Weights of a small GPT-style language model, trained from scratch on English Wikipedia.
Size: 12 layers, width 160, 2 heads of 64 (1 for keys and values), MLP 448 SwiGLU, vocabulary 1024, 3.65M parameters.
Architecture: RMSNorm before each block, untied embeddings.
Training: a variant of Muon for these matrices, 4183 steps.
Each number is 500 + 50 x the weight over its row's rms, rounded and kept within 0 to 999. Layers, rows and columns count from 0. Numbers have three digits each. The size before them is the row's rms in percent of the matrix's.

# o: layer 6 attention output (transposed), 128x160, rms 0.141, rows 57-63,121-127, columns 0-79
# v: layer 6 attention value, 64x160, rms 0.13, rows 58-63, columns 0-79
# gate: layer 6 MLP gate, 448x160, rms 0.16, rows 0-47, columns 0-79
# up: layer 6 MLP up, 448x160, rms 0.159, rows 0-47, columns 0-79
# down: layer 6 MLP down (transposed), 448x160, rms 0.18, rows 0-46, columns 0-79
o57 097:478514531455482500476460438462537445424505518437482488488499513478457562486565404452425539381483428550404449505462468528603511435475521529477508509485454475505540503498479435444515472452514438500551433542496471480480591545568449472459567555
o121 106:512475460517495416512589511535422609498451527494498557513569604502477462501358504500561416536491559437509508450512420512468448517519479510505559503486506496515440481466439521563559453543387480561483524514496575489633441399404482527514504492
v58 101:466513535505479429520382413601505464426560528548519491537447587413454515496489511530433566560646541498445534460378508501435476478430488582455512468496431365518539457474473501489496514500521533556416499409494488521452474498588503492584525509
o58 102:452499591518432544546522547426473505479484386488430511514518493578600552543478516465543476414551448490429454541541499499505409445463447453558570461456498471445478492516475484509478431469489503451501508477379513500583530528470486599487469490
o122 105:430413484538452579499412393511511555511474532477518438483510485456487449472494507475574529497489521497471489515540486551485553486545535517451487561603472480577486490530552470490521493480539460563551446574480589512544375487449474515474503421
v59 090:462455485501541437401487503520520536518527513447577530476581519509521462512503462430494496587486552505584522587467505511552543469402501498508486550433525439566574449440525534512494544489544363371565412552504506451465451553552456509546411394
o59 095:535494456509525499529573538527455545479497532397459503470460523501554387413538531480402521523552363504516510574477398498498536424523587422545487564509451455540525546570511535408575509438481565566479504518495490489603499523529402447456398551
o123 096:484488535509464495478468510471486472530467505615535513562564573584469536548574474513633559538501532454485493498517566519508532469401443492490592499540456582501480516443470532507460505517506519451486462514537485511433483430503631563557580526
v60 105:489503527537505575527449434512442612476481485543406437486523563578571563465488521504451458460432478490606454474487500477397467502442429453494460435485505600486540439488435498503522573422536528460503456451594429522539471535488436574430472481
o60 105:501507515417522458449447439551506439482537471420493542501409514470451505527417449455521544448505537487507523519423525539407440484496501456500604539501444470504545572510514529266515402441527526516391542517468505505466425505547422490435495473
o124 102:450509386562468505602454493454564513455523512396487558473519510504534558512617544514410469478569530480526370540517447512533589463569492521540436516506391514600578507513447486528478535544434469475543568507557510521512584540486454575580531567
v61 102:425443433381524441504536520477470459630512529467440425530439433524558534391508504504404487572439514535470550500521466511498495532503473492567554423558467449431539473504538586507558483444492607521525520484491423471409481405499580464417563472
o61 098:487549428438529542567419523539436477420502507542445539412536493526459485486554433471463514489539447461561507520499529471459567485529483511546503458518545459519447459524461435495419460457475516512540488518576483403482591560425424494547586584
o125 101:554524507580470519556547517594537462556461552540532428562515477455550579502466575539533492472442497571516549550540556564453567546529508440519502587504543519475554522497462606552549446589381525590476558441427493501395413465550525446462416570
v62 102:448522519465513536472432485567481594533658493548546560543498500515424509543475561514621574470494518469470447517451572469457499479462406565485460505534398472450479385545552487501456480520519494516523534479562524551438498479505557529453551504
o62 109:484563441453494408471413517464448513525460576550468545526505534483496494541523470471569499517440478458512585432499537475431443512575487531467561491429558504460507578529432473584523434531417445530417498500425520475500471518452500531445493515
o126 093:479465558504518626520517493442507467512420490524437452608464478428464537535531468570486431490549620525470490476602545523447508457491569492454526562508372443547451530474579473435512500514603428486576456525563545539513463501561446428460531525
v63 109:445483525525564488362474542414472601508505550543475509524524487576479555496486531509640448443492593493565492471441520546477517501562514567508553502502507516485433500468525413523546421502455505454466506560490570512506411472495501443623538424
o63 101:577521434406534484530536518480526476558458560493505539510485465512561562410583513561480484596593441479501554476521597468411501534538433566567473527478433460533504577630468539562572501483591407541606425568406544455459547526558579464509524503
o127 109:580471498538548472522536483523479467536518525509529516440436556439477489507576543448537418552519486483439606464530491499557451418416585457490573450587491445501470481574527451506377448412420463397575540459578534555601483497454530525510496452
gate0 105:507449518455498570573418476556481475512523529497581647543487435529462524523514512421481496553509501390486497545516540636429586452549460477457529526465445513516478438460415545563505438445462561452422489525532561540399466467563513574526462547
up0 103:457495398564507545525504449518551539485604501402448450495475516458483520503482466510457469471446627460403469416514455491543419548516515486471504493549470500472470547498505525434582444452478560564529522542473494521406532452409641465541452602
down0 101:481544559556497529506491434494455552503450478503483558400456548481520490606540549538529530480506452443402456463542468481449522527541522473449515443532443520563488535469472520300515447478479541533491546553481560493500511461441465565523482473
gate1 096:556528537419517505542489504569497420537520541475485506445435471547404490537425521478515516598562425507454569517557513487477557451475477454414595428545371537496461544402498463461535494490493639423468587474532496555527534621497570527599474517
up1 101:501487418401508546478468570451495565531458521520524486469507464421548483508486536514480427536587477514450538470524508429580541561467426468466514525497621603502454496513517489647520480479592498520566540487510394466519524468474461562507497491
down1 103:425479523532552503441447547385509529458439441515580498519571479507433515528557485538524421505408509456487395449366576503550539542460530507447517503479578444434395518463540473465533594468555477457488485522432508414565510564430536427414524492
gate2 100:601543540537592552520560555530478579495575512480503514504512565535611446539482450450454511528395557525418512521467505521476549513495576507534413512445449505549491585408459603419503479461500515502496416587473564468565592586400536542534459537
up2 098:441592512555448494561463429514432571560496499494464477487411521421527484400553628543425627552607477481486443476534572571486470488531452446513543462371565518541479552491446521444438573507516409457559470474515624497419465488493520588415497520
down2 105:515413545479424503515481434525547572483558586518531535425581491545507533433511432489509607562458461532460546522540432462506441508414442502565472539560489578511424508579484482635470588460487488487506508423554583551488494549480479458470462522
gate3 104:546538475500550489525452535545459458492483566521505521513483510546505496461511510510529521637447509431452506429518449515530511582549543564545461542547483523494473427502448563503459534583481396555487464601543515495389561511560614438446503499
up3 101:510553534470501529489446415540568484529541473562460554463515446566431496591511509570592497391490379507566574420480479630419563513387533466566621585476536529412515499534568495574497507538514488498510352494408449450531500492606428461541486486
down3 104:495526468508543486525327544563571474561463535521462526493519474503533475540663403557550535451487542483482448486474388453537448530602490493411459571489487471523477427522581447342482492517516557576491502485441542539424469555489438515549452467
gate4 105:541501535474486505474531554433484559478438475501486466464431493490515478463512566466537541448500578560444482513471534600469514544541517670437431567527444408583494544594463462445554513428533465603475427396478447554519518465434566520480425579
up4 103:554502472436457535491529512515515439521516434537397513406497451550466532506532516438562564491465570480518550517378448517473461478448483475420566540488464539460559487442411428419466523522384433532511536427438526560498515458561362486531531471
down4 101:610507532558447627504500462551489502492482511539423447520527510482501461465490379518492511537510524485487499514476536465443408535515539501562414576515495451415467460515426490382441468582557434423515525564469490584542514441468519531439480428
gate5 101:352539604517476445540468525551545437530539535530426475380544395511501569527472467522612523466423492527531513500575498500492530544455488489595479525448499399564567484494476480481496400439469575462517441561454589476505542534482599450463546550
up5 102:520446387528597497471573501472516517503442573481487562517531507593430482392544504538491493477503484527429549419530505511392493477488546520434564507487461540496458525540460466501505582462515592526531576497464494443519484557511439459458509503
down5 099:539493499534490453526505474488500544559451407501571536462571484435465502605517474526488513460572517542492576566562588517548456433481529492397552606508601585438541412553512537386521572548473490599496458504555437503452626456542480459550424502
gate6 101:569605549511403544471520543491490449515478406467409600494476511544464516521498392450465466427534503483388523471461545523505561548579491461489382594510545428545404569593466476422510512521557466469593527567521512508553489506446432582472438504
up6 100:637537577460433574525511514483434484403478544524482589588499487449458523578471448500566477574528469472503507461529496602458505606516535504523509580503460524415428541460526462430618439483407555497557431594443493537451507591468364517551454492
down6 099:445548482393459545508501578548399515468511461528477516522479511476449404430431515476551479468565485458469448531535592521510455553488526452464498533578377548394551596530536530479523419485542500564525437445378459402572558523491531565549518502
gate7 095:483443513444476499493421492424530480465513497455536578514385581432492463523507453487440604479543471460467556477542471597617542535456497553564482481575464505406435496510487523501543509393557475473519583521500509533512444485550469422558526515
up7 098:557490526544529488492473529581443542514496514577454532403545436501547422504436534486492516561437543412526510552459464471493636521509412416494528510461518542522460481436480458522464442500510499436493430464497504476539528523534528505429512587
down7 092:537552561491607510519470461500523506463559489504517422458459387504555485538447518528447383528491432445541524540423472458497548483542554514458444508483459431442508496524466487406508532453500449501531472514436491497508545430413465488482534564
gate8 100:514388596505407561482490482450426565486546545462448491499545484512502497417482504505633551476433522446443455514523566470428446501497494509484489485489470554514518494502565445477545539476558502599558564586534540505496478504586513493595505588
up8 099:481520371453471568512576414468510510433499482559553524485548508404468526555493460518451437480454481515503531418443478589480548499459570533583575525470499518503444518406480581532543504435575522410437508476501458425478570482380503601519526473
down8 097:505466568603435491454499523494534437516471525455545540559399457466483579470568418508616594448570534557512490498517540528472520518576552545519585411533457485372512489399519491533453447454445470472485563528456527562557535608545500476547459480
gate9 102:472476608470527525543502467573602433524453404493587547429530570494459540565413471563514472454531438524508470501553445466475597550413510572549476474435473509556408429494475471536509484548476477458515527400531504473440503542554511458543529580
up9 101:466513578485508493465465521515532471483565487473508455442462464449545564530638425478501433504354539545461478412528431528493564382490461488560422441497489454563480504561601613537453565545477533569507450528499499468453440403453512479543546509
down9 110:461526546524416475459505515502461460503558449479485536539464518484481503383545528534443487488602579529440476538533451489493461512518406445524527515362561551460522554588520494354557501467543501525494472422416495457515522397454500506518549480
gate10 098:488567506517464539514521418524543469481557452511625525551538481462551433500559537496513511471516647507542460527488537523453573485562486507504462455437497420443502481484498487437516459499542433529493422414434504527492542550464537498540527527
up10 099:482469415491526414392481528548477587513478495467501527485492492468491470493544543528493587522465453495441583523451483504629563537601509514517470483462527608469556474435537485395431485470489512426513512452477498481575474430517556507519526565
down10 100:521460461528510527476533481345546501483461496458461430457467404517434491504572526471509491474563473542396537478532386523494479452480401483547416530474457539508465534467514531543530467590510511522455517476451454475492407510476548546603539422
gate11 100:467468524609460594547547519507481562476522458553545523463548538534500534542508438505524474568461480481457428510523532518491563507510460593464432530604418587452599533489512536481444569580494536428514541538480468557524540455606443533609508624
up11 104:566585427518424485445473508580492516458469469475499524476432499542511455469532550438581410557528421516495525462442568552427414439372505474496542411424474432544563516516457613483579407438483578545503500569564569446445503507467531486515479464
down11 105:425480511552486492434539504429545513495544520553508464474500501500459486511555570548486434532465487462448565490450427488424442467510528502516419388478445466526485477490548533516483461445522650552530511491456460488509383498441433484631443493
gate12 096:480488499418439593503510474406559521419585506481510393539468488526462529458503507475532465517470622502553558540499421539486462415396434427478503459502482533514482475497509444484494434459595523482525475527559488514481495506519417495503539508
up12 099:541493509528473389543560426462493521487406532433507529557519417496601411432552540422558484478507523426408508433411480467553451508566401515518521417527457505570598561578482535573481455447571507593516535456426496442559537532491530521402485557
down12 104:511458531576549536520546505557473449471526471480483481565430470453457459651420474470529543597617524572537382527491625547581598442487534425537466547482471568456496460459504500449511520495452439508543472500446505454537479456582456563492496585
gate13 102:482487438473546456498518554497499476501504516514486522451506423523536472519447484445480557452480549501527503502529588505519557439516503553446535388455384391585487503465476408556472479571502499572469464464485460546463628561400448519555465525
up13 107:513493455418517569547542554523597431474404550513515458420524511479485496569464467572508487531477458537530515445503524533560559480477391460561447561456534458535470455499518498498482439550481505513572563529387511535444447443361534452485515536
down13 104:458549467560517520588550534541562551479530555355498533502526508479495449525444430426436546460437494555506518432413467448458512439504527628434483565448489452497462477465472508535553448431474511476553520486489471442489468569443491481437430475
gate14 101:431566516566571491553465508614568578518468511566540508578578447553518505442487467505419530546486540549490489560571453535482524462540497545462558524446372504546477508467512549453562478469358460497404535537469480516579559462498448390584506538
up14 098:420489426464437448556529500541625566567466426458573431571540507471518540465459504600432508513533388497402480566470491468504481465568458422497498448497434480545479489516429542478522493460459529521496575588551465428523519451458474388502511473
down14 095:492510562503533442393517442465577559556479572497560571411415457531545458569481574560464503457492573463586434481513531436372441542498493486505497491533496581530469498618488593526527554477579506505496575514594513551553478481484532453441514472
gate15 104:519389462477528440442551532495522490564578488527487489419525470509568548551552521577464446501587444502479411491566541397494484522547428461487507496550418400542509462514483474462480494556452517481536561334495472516403455447483489479543539575
up15 100:530446492486565473466482504545597519543554453522486488570571444463516503566539481587486507536538529495532453632534534470514424511528460427492444450417456453517491449559383501597508469545438630587497552404454492541499501413476455581510518525
down15 089:517499502496528520453545498449512453502526479500485558522465441486467444553496440461513549538472552459510474517488489464541511462527428492487522494471497461489555421535462468510522435583510523532501538396576494507485502465539497545461562550
gate16 097:507462447454488395532531473564512486553567440516583573518532540534575493511567523442527466467605447554420468503534468529433456520556422511527502482535512512585527518569383420401562478561457484428407569513521459454552498478510572609496477544
up16 098:478493411552553560496502449484498521481542475395539489526501445500545520519464525454585494539491557567513577528508478513504512596537473503532481514429580465531526430552445498422446461454545489478448502505527485488550508429507544507453498517
down16 098:515386480411459436531414420504499380478479517603490441523462529497449493491462438510434433535467514467519468534521626419503469381387527602483518494543530492517450468581559520474531578585614602553506470496456385545429432544478572584416551481
gate17 097:508569602542537463528573478487478434464487508470381462554513540526435474454523488524544438627517571477593420506502546621497524507407574488561489502464559451508399473511528617509474453490483493472449408470406393547526526461561487480535467539
up17 097:461571544425459519563510516468535517500526478472480508437489400542443474424431501618492540451492446584499479441531479434578479555484474359560467613568549494492518536499595553437474518603538415490507484506592537486584566462466548423556479516
down17 101:542576538633457549443392461524451473492548466566559480521487527539532474511417500535563561443437544529521508480513438440404519526591467501509512531492457386463492450471512484428469590515488475433503477532533530494531516585470498554536542500
gate18 094:600426507530522549446513571569532459380554471486479433503521489447539565564593557540520551504502572477445484499555522512472495478520524554487501535432458470526553460556547577564472587542502532505475465491477532497421511558507544479500647378
up18 099:469499507500539570594501398498448480484493429519524570449453456556513453507427494462521484491554496416477510573482518586550532509486460467511533486470461490511445483471475449540519478514517518488489478447487512540511380486501513565473448561
down18 089:540374567475483498524461472465470351481501581474511492561442508545568538389529568460531435460450445533478495418516590524419523505432551559487477540405490481484490456523487530436467609474582480471536478534578539527505529589523557537532500455
gate19 101:497563536503522459516493527503422528429482550600519525586508495523536493517499444414517530519511615479536490473599516444459518530444414534511508452454462470460541504421443525473427448429620577467548501507494497566529434519556562562497393462
up19 100:539410439428438516420463504407542412503535503454428566448526453374473570454485497538541514548514423475504595516514520501565459533442529475422581551486513518488503504474516432575446551487566533539515441562502422470430500527546457426575545507
down19 104:479523494539483420505448463524481527421486553575484637570424464457384501447466558396540481498551592431585510533457558516516483546509547544472586561541459499488569458593503448398562513529520508441556557551458486435542491532545578528509466510
gate20 097:475526430568471428585524489466494613500536525425552463518411461527423542536504510577518407520474533621392485422506454540464444521429532449585480505440519544418568438570530510563532515441495499408551469449461497483490568443458421522541566514
up20 100:478479441526501495485535472562482415400537500457508593533461494586490623499521469589494512473573547504505484508472498511541519516465450525505547481413393509458392452476511506557539509510417454526507469470421488514495470496510520464533497455
down20 103:502541555540433482460486524470430483514517502512518545465441524465491579444534557587485541517486443511509524485514460508523491506536527534505471536486507495507603505573438523454507520463550496394451566507544555519408501487445566523456419501
gate21 103:487579525475459517487451485511565544512457565435505370587495511488504469565439516463551556451546532576477486530483449520469499593392524620527518465481410572482526490552535520497502449544542546526475526581501458553600488529492514596476458523
up21 103:437469569453509556488496517427502502565536534537578551484502453598420575449518464522521440510515473457467529456470500527401540527527510459516508560517473564457509499586536456467520500461429454436576411538502516552511482548500459395533608458
down21 100:529441433478403467437515528504455502487545499549494511570471479407502473467503468502556562489597466499412505567512528587524408491533464435572441502462501402569494467580534468511488498517485556486473527474489532515520446504452424500428481544
gate22 103:486496422527527566452489491497519550527466402560532404545468498459502556484482466530498391488474455491624489510619504531429412476448509513492474514510490456483477495430478585469553515524395546487488455567456521537540465494510498501436650495
up22 103:491470450499455466482527610515477549453449444506568461499430445488459475485432498548579510456404408538567592525418423543468417457474480579467484487566517455413573588374442500450508421558506551471395541475442489503445499469482468513511561521
down22 098:467458493495535433449511437529525496456508547462389513530559505495612454570526568617504501507508491415547487580528402572492501530575451527559487518428465541622455501565489567549394427551542557554549475480509461559460490427506452483519472523
gate23 098:447429532448591475438498451495595506535422465517519582513505532496475513492589580538425458540540406469521546545598490625483559494541605440507431550475617463499514497535438477470424412530481498569493575508543516480528521476444490466556481512
up23 097:526554476495539443585437515467458475511554417459535466541501402527493552491519437523513450542493454559565526438527566426529481550504459471572466549482447441532516487547528428461538461505430521612442452556385504579542505507515448457505478544
down23 101:439448564579513514544418489421474539493497439464455536537545574475486428511479470527516543553591485523473547416530501472510475517524536576429519560487487476361493397576525575525462527477517438463527499507568490472370529427550503474484468473
gate24 098:489530547591489486510498485478504538449535508480529489486477407408466556573542457454551541546432611541359523526514558520586530551580453489501559509522480503487374482475515555520514592585509511464525417542550511565520497500538559557445516559
up24 100:543469479526558541524510561507464485510486456549529456401507500613495510463505506512443517539536485542454488429557525527511556471561586453576562427481594449486571487494454577503440504469475508583626475416575480549612469530498551490480514465
down24 102:545534503489458502559449405559525415517453554507501538473529448529513437454568574486449429440512540498511514442572491475454498444521517569591482514499480554407481423465558520528523521472503540438433547467608426452505435470498486535475435563
gate25 094:390562435485482507571526569459545541476451546508478482519573538449527430448540517523451544442527480439536540636484496495598417477464486520442537403441477554591541471568461601541444609533484492527432512439422506424487501526490489577526450453
up25 098:517450610507607478452471501495529565444557478377550502498519514550524483443567574421433524545603538527472448508487417564484548544575460409574523474524596519479576464519421488497503467554467513436520504460516439532495514603507452444411529500
down25 098:445482460630469485453455507550505470487450468623531466485521541572550535589461546582500559378451492395472525528506424570517487489484475480546550507543482496539462439503583499427544485472586551571544525580549503475390556472536540530479365443
gate26 101:525520477550479382468489498512440493524557458437551505506539486616535403520479505569502531536382519577580443542464463595487505562531574540474462562384518414526503525384439521442541462592477465599510530495487427462543519546550457479438509449
up26 098:545527485447425425549404540440439499481496382443543383530490450456502461566510472592419462528510525407505553498506464520490451576531493551529450502420470422522388589484578565467509525574617543430570428509441514432549529495477471597457527474
down26 094:513437562558486512517491406510434508556517466501492516568462544589534537552485521498497486494527498537543602517578450505404442473520477441442413592400569472538539497488496432534504476473436523515410405525490474384549490492545440645451518453
gate27 097:492473456510508462509440572502461515526519409450516520508545580377401489550559357480527469502473503478496354602483504504537536534563501504546487509572404452457578556479540454554547516533601516519405556471507425470578475506569601489413534451
up27 104:467508497591486465408539521579475461545467583492479455488500531451487493567555436517470497511479516439426518462453529493492532471567521473486449548578508572495478435415406437538461508526438479450467418583495482544482591558389482578522487478
down27 100:497492583578480416485579562447577451511430427490506525496546526535449541638482492462434579565500465385463489606477518512500517480527518467439470412482537466524540585498426454534503547474460461494534508551459444502529514380529528497481472560
gate28 107:586430476424477561522601483474488518483539541595490444405578520494495574519522560523471565549495572549529421465507600519493585567445541588492442393486417440544512437571560465548489525424507515590480492501467601526530553483580543539488461480
up28 101:488574508569407509479535482401588467556510521490542556492509462436514516419510546538536574524532497510548532560502455534567431493503555451548532562591510577514437470405484517426492522499568502500534529474553484534529528377463498458513606507
down28 096:592529531462597542414449514491442453549522436506546452590560463467433580549514506430413438572508529421517500517534551526543496490565546508655617469536569485538583436439413493472481501436495480564541577482552518477531530501540551575481505481
gate29 099:526520465496524503509537482432464492465494468463482541526491467527497470414526506632502552531556471461546513506528464573547562516541580483444598501497434348496485403470485407479519487558510497466437484528491448491467558557511477449544486441
up29 095:515564549485518404539541573465551450460482499441510557578540548531495502585465477503484529640544522598528542529563540544579491420437417534573558533574528564521580476451537504493536498586496530570478532492525501522501472486512395437503412468
down29 098:453532483476544431522528455492523463461447559494401491437521496478579453557523455464433496482563590509518562514506442522522534580473482540457541443448490499586570401474454391500506587555504513438421538567514557570562493549536516505453452509
gate30 093:555523447528512494484484467489565484524550454550544485510486471497449403455460479430515457566467509526538534534615493501473427570505475462580542530473443449581566536611468593524435535498528569477476501484507569517558486441482483424493430540
up30 101:548609515541513502492473448476577480542436529542399592502498509496450530561483463479499505569562478485566508447621449500646500374562490567496410504458435489564495445520527495510405550592522525472525422460447517434524558429469487479500564487
down30 095:490421408546529439573466413467440502466493466560454563534449534419492484485430584491435557374456482458429471441498475541486544561535423524528532439540400482525524498419485608537480542506437510515494508481501566463441498426574453523435497490
gate31 100:479428441559494458423466504579493540454517558484494564515557434521565494439500556482495575575459470531559486426465538563529543467585501481474464459534433542517514501526474428407588436401562536466533534462559556498584499470561435483499494604
up31 101:470536535533493511595498451493526390552468511540492416471628559418426467562537451476458420453418529518461511491506473480384512346439500520451457424512518433407482435431442433568480469508543482567442478500531570566450532586554521577540488511
down31 099:568461459515485532458636521550550532460459449540504494502587526531347494495567416461476517483521518464491444500574413519446472492451471456490446510482474561586450491404572560423450508375529527500451491519477525480484465608571538423441470498
gate32 100:587460486503505476485427528560536487464601521463562508546623431585395490479553458495482555525501484560460517466458524589475443480421464575538487482528510605618567500528402462562493428447481480480519485443542623519531487467511483542426485492
up32 102:511450579453527511442524488440545544434398558447463462489550547419492511339444458498480502588580510453531496452557489432581543482443527500540411532552561478475505531516482392480535558534536388554463467453529465490397426503520544374507490483
down32 104:632499540536442494478510447490635560528541548483495504496467478513475539516484509515485520523514456461497490447440491532558433491441407529563492534449545530509498530538593497532466438519461434457573415511500393565350508541548483514543563526
gate33 100:458603557474493433584413541553535586536508523511472451387441350471517524557531533438533405458547524575532477467472474510464590566504534477477518473483558553594512538503510451530428521520502563538507492581426604537457468474573430454453496452
up33 095:458474498479454568425485583551411488465550579653531539441554422478423565516540433522406442546393410500446523501606426540500474423419475500486515499534469462398483438474385518512444523489503477490473505463564533554478486523418516536552483491
down33 099:568458492534446521553444539470442423563616473535496496462476436518469472554517501473536534515344576397525520525582492474537448525473509427551557473506556507405493451468530512617552485495552393468537425481482523386475476513424519415479572477
gate34 107:429517537522544434561507468586528521413463445493531408431544431577470447504497507448471503556487479453561531438494438463417544557464416569528584481509534542449575542536455559514546470535555486531447555422476526477440439528536482536471488552
up34 098:387469364493524515489474485527464602464554447511520497421454489494483486494516490484518428535427473434571531534477526423541502483405496544405548479607488455518459481525533504512595537507530463465459539405493527482478496494535534364454437435
down34 099:477496478473580564540442448493502571533548514527488487491448485512468480541537558399488487576497549474513488603475487527496540612518551513530549505545478503604488514547542466565488509448434464542544503528527469446564622489552550494529482506
gate35 094:553565509531555599467444492587528498485462464583482520528553523449523496496541418463479500580460556480515428443461538555413540576553474473455496544413570553479445523523443461475495502544576573497477438448476558544508591440493455456627507552
up35 103:476487426503471531528386533489668420523495484480493476528485393445534498551499536445513577513477494534422426501494599520600543491470484548484494535591586531600521518546618479427499512526502513518492478511567478455527448482486555512520603530
down35 107:553373495503524493477508522551497572494479512531494500472488437516470539538593501562499436531586417538496473567577407464549375488512458446552410411488530450503508510482546483416449484502442461494578531603477507396475436605564530504571539468
gate36 098:569412485532460452480491541546610476507473523486519465513541485511371522523458498531522515523582461524521593509513448495599451431546459520414439505496591539514457517568448532456449430501393533561531566462430523490554444427510520480464440516
up36 103:486528566550510473443559434560446455459495520536490470526470554500566421500437430489458527499548546430550469548551476419441432550434463569548471504480480442417528425459529422468524467543529528532408544477435435551508538459500545550442486455
down36 102:449506459553499509576453492501504495489444523533640501432538409512534496424492524457547511523567519498445461425450573445495478478564428558570486508603526485413445558464538492483630503503487502546499549488553518445556471581526472441582457490
gate37 099:504485411427563565515444455560493574560486430477521493481504471429495457457510509462478538497433536534410497425613500538443477480470536650543440476543414498465579446553458490575542489484448404538551433557465591512480530443500471500432485445
up37 099:563409447462452504540513542475463586553571447586625530622469483387531482523537560521616469483531558488538468525493442543458515634598487483515491539488498509460448423562405538555551516465538542432488467499513487475426538466578575442438552533
down37 095:478500482444403472546393505509457500575549472485507449515448450424531501569437502571572371575568491566510501389482479520443452513561539537502451498594424541416576479472500513557475504529533450480495520600498472446515439430417544484538532450
gate38 101:527539557552578525434421519504489513579455580543547504464512457466450547532510537501570545509536515523471486487539478621563538512541425497539460501417417586493480639498539533516512540460537429508523556551511480512562612439524568503547528491
up38 093:443444599519414565450456547472515472529427534529513594511450522511442521473465472491445466536548557473525467468456571548472505503425501458630490492415553459496483459503544462448564444392526515452499511472518431515592446526640506628456472434
down38 101:568662437464443526519475550435574506433470632510480488582491530546511443480484519403471499525530485513594478533559481527562450464481537483527430500426484507483463504473451495417494472512465506446531515417622514487489378515531400510474469504
gate39 099:532552540486510575455510505499569565507429532594545560570522474544522416541481501496464498556550448539492478474532599448472477458432457451454540559553508524512431535533476488514521489472499470577343492499494411576538509480488472503437545500
up39 097:525480466554515520529542526546615397532451499554438496410477377454548459509569571409487483519448538440527461485448481528522495551463476513461450552517557518532544480569470507555569489535521524585432459513497551432428473479425482553462490495
down39 100:438575497507433582583522525518526418488546562558515532595479509465533511541412468492528446497545553436541469496521524551452460447370467587496477504543549498453504452487565451540595465471497544537461483596453495540474504504476461472440509478
gate40 104:379542476531542513567547441528576480480450526511507518464566493415551523426515554441485504419518516371557487519613532497519461579503495575464479519547514521452443498516411553573501472493518534460492460446514481466513593541537427503481411457
up40 103:500517425568501525572508445558612530475506515609483458414514549556499585535553520461481428540405495496514576578545383535504602497541505542440532543528523489491516438473464530473385489541448549530431554518510513472523426480497472532515525540
down40 102:525443480536488573374558421460556634556491513544500462404518486538401584459538479521549458492461521578477587580451441529495514460514470558491562413498494595534416508548486519436411525599497532496512548523524493431594486476529551503516535580
gate41 097:524586354536533509470448482527510501563496496540494561505601598490424499471533415518437375454527549514533550516494578608470568457567539465589530583479543504506599570536490511579504505435487641534481490497577543486460499480478554510540500477
up41 096:540428476505517463473483483524446537498521543462465494518509352465440541447422479531426438502463442505502465464497521474497474541528478552474490474526497488545428517430453597504541458476420414514518552550520461541476533548468468497528564502
down41 088:538519423489457518512470510572499523470489453502491561464525474486472462459463477498450571530483459493492436475569491535479560545515468531515444476489435499487314541571444465521670467551458495502519500489490434545514504450462530530420548475
gate42 099:489531545456497502500438481539573406407524520480520530509461504489490488483488526561567504546456470500477386510471567498488485445486495477557573557533414569478494482543405464378448387532556450499414516518510534546578534523486516452493599494
up42 106:462461518444520469498426458478382505415611419457412577559542453495459478556484527518468494450420502441476559542490452461535514545535502463499493543462462503526448567512609483461479398485507455483518516477462464516461485502543510451454506615
down42 102:530566465503471482456520470620483466413549509576458540612484558454453432441513501483495567566525487591549513461453445484490524475458541584401558510514481524543516558535490486459466491543517409567568464490534488479503464617490523509521481518
gate43 101:543514456526534459593555466585523505465591467564553477536463469512538460509538453576591579517437475588485585548462498491533498488493507453534409464473556535455497499475513563514455522514412513551477410527463453458515544544487469523415563538
up43 105:465474487416521439533402528469429492478380586497497467541420460598479482498522488517502494486530534548449447544550489509526513537466595590550552483426473523489531507537542416429508643501598422447517451538555541501560496529538499453529515468
down43 102:511463489481501549497499515460566472502444458593486515647440491556522545526508522492525479468456517518477450481440561464443477464547449498389474499440444478540576481486496501443491440556454459441492541535495507510395465412464429592490519522
gate44 094:525480461551569538482570485454515453462490552417473540494503557499425510474500478439508473453508293518540489441459606507519485434468511518503583505487451540395414528494381498528465509439475485499506498572491548527542454523498516508453531515
up44 100:465562524530536424547483545542512485467480459466487558587439461499432556508494606531546558471512581472457378515489441540424526621367583435483433549457431464491568526552494562465475546482470433472540499544480513490480518417541559509461533565
down44 100:480550526566485457480577651467462462459494592456438552456501515561492438426508515448486465530445476524476569512445509463433554461476518470543511465506496461522522500613507499524363470432449623508541505546538481552428518429460530442434487536
gate45 101:473410494497542415518474603622429490407477514459464468466549502515497502335528481464557441600515475494515525554461536449520595439408461481386563433505443485530545484565425553480589541483533579518522508520525516512528492427432439561493460466
up45 096:463404579526541510480537532595432478442495559484460474482470610506415548525483494524516608457580533417509540490423479456556559509537484518497515445513504535543546481486516546538533504415396582471575526502527531502576408468521500425512486433
down45 097:451500468504483487562465443502496498529472441481478621535555500560493489395515574537516501389552555408534540413537473599529524523500544461461463511504468474445520524487580489462495462463461514590534436426462580464488540439414446547532484488
gate46 100:530569499541572454533491509536544456494424540503476470518540461439462592456524591481440470531525475471486482493426625587496580525477500436514419365537517517522441495455483573472526569498464439491413628491560519484426579500501478526562474539
up46 103:478521456496526532560512482530479510532446433514465595546510438550518505537442503516470382479476517430600464494419528468500516451442453540490478488554490435432536538565575494488497517554551476499449478422478543483570371564474572476528555525
down46 105:546537475502513487532562448448518479485450408490529460405431594470506485468544490537435506433532488415526493602515512553467520546492473546469570498481559424501558473513488518541460493415481502439509457514559459440469515481537536609539567535
gate47 100:455523463471435527524552455502470438563475496524494442465511494547458539500417481528496462505573554553431521526592482410588454560491503572533491560510469577476580611510546498458497552527524476444486490520423438507459549460533428539477509603
up47 097:546486504541474479481559480560510588560558427428519497477488478536501427454504423564492431468465466533421480493506494528399473500567612515482529377571486437447388475505414437568465499469429550493494439483425516507455499511426422384542545519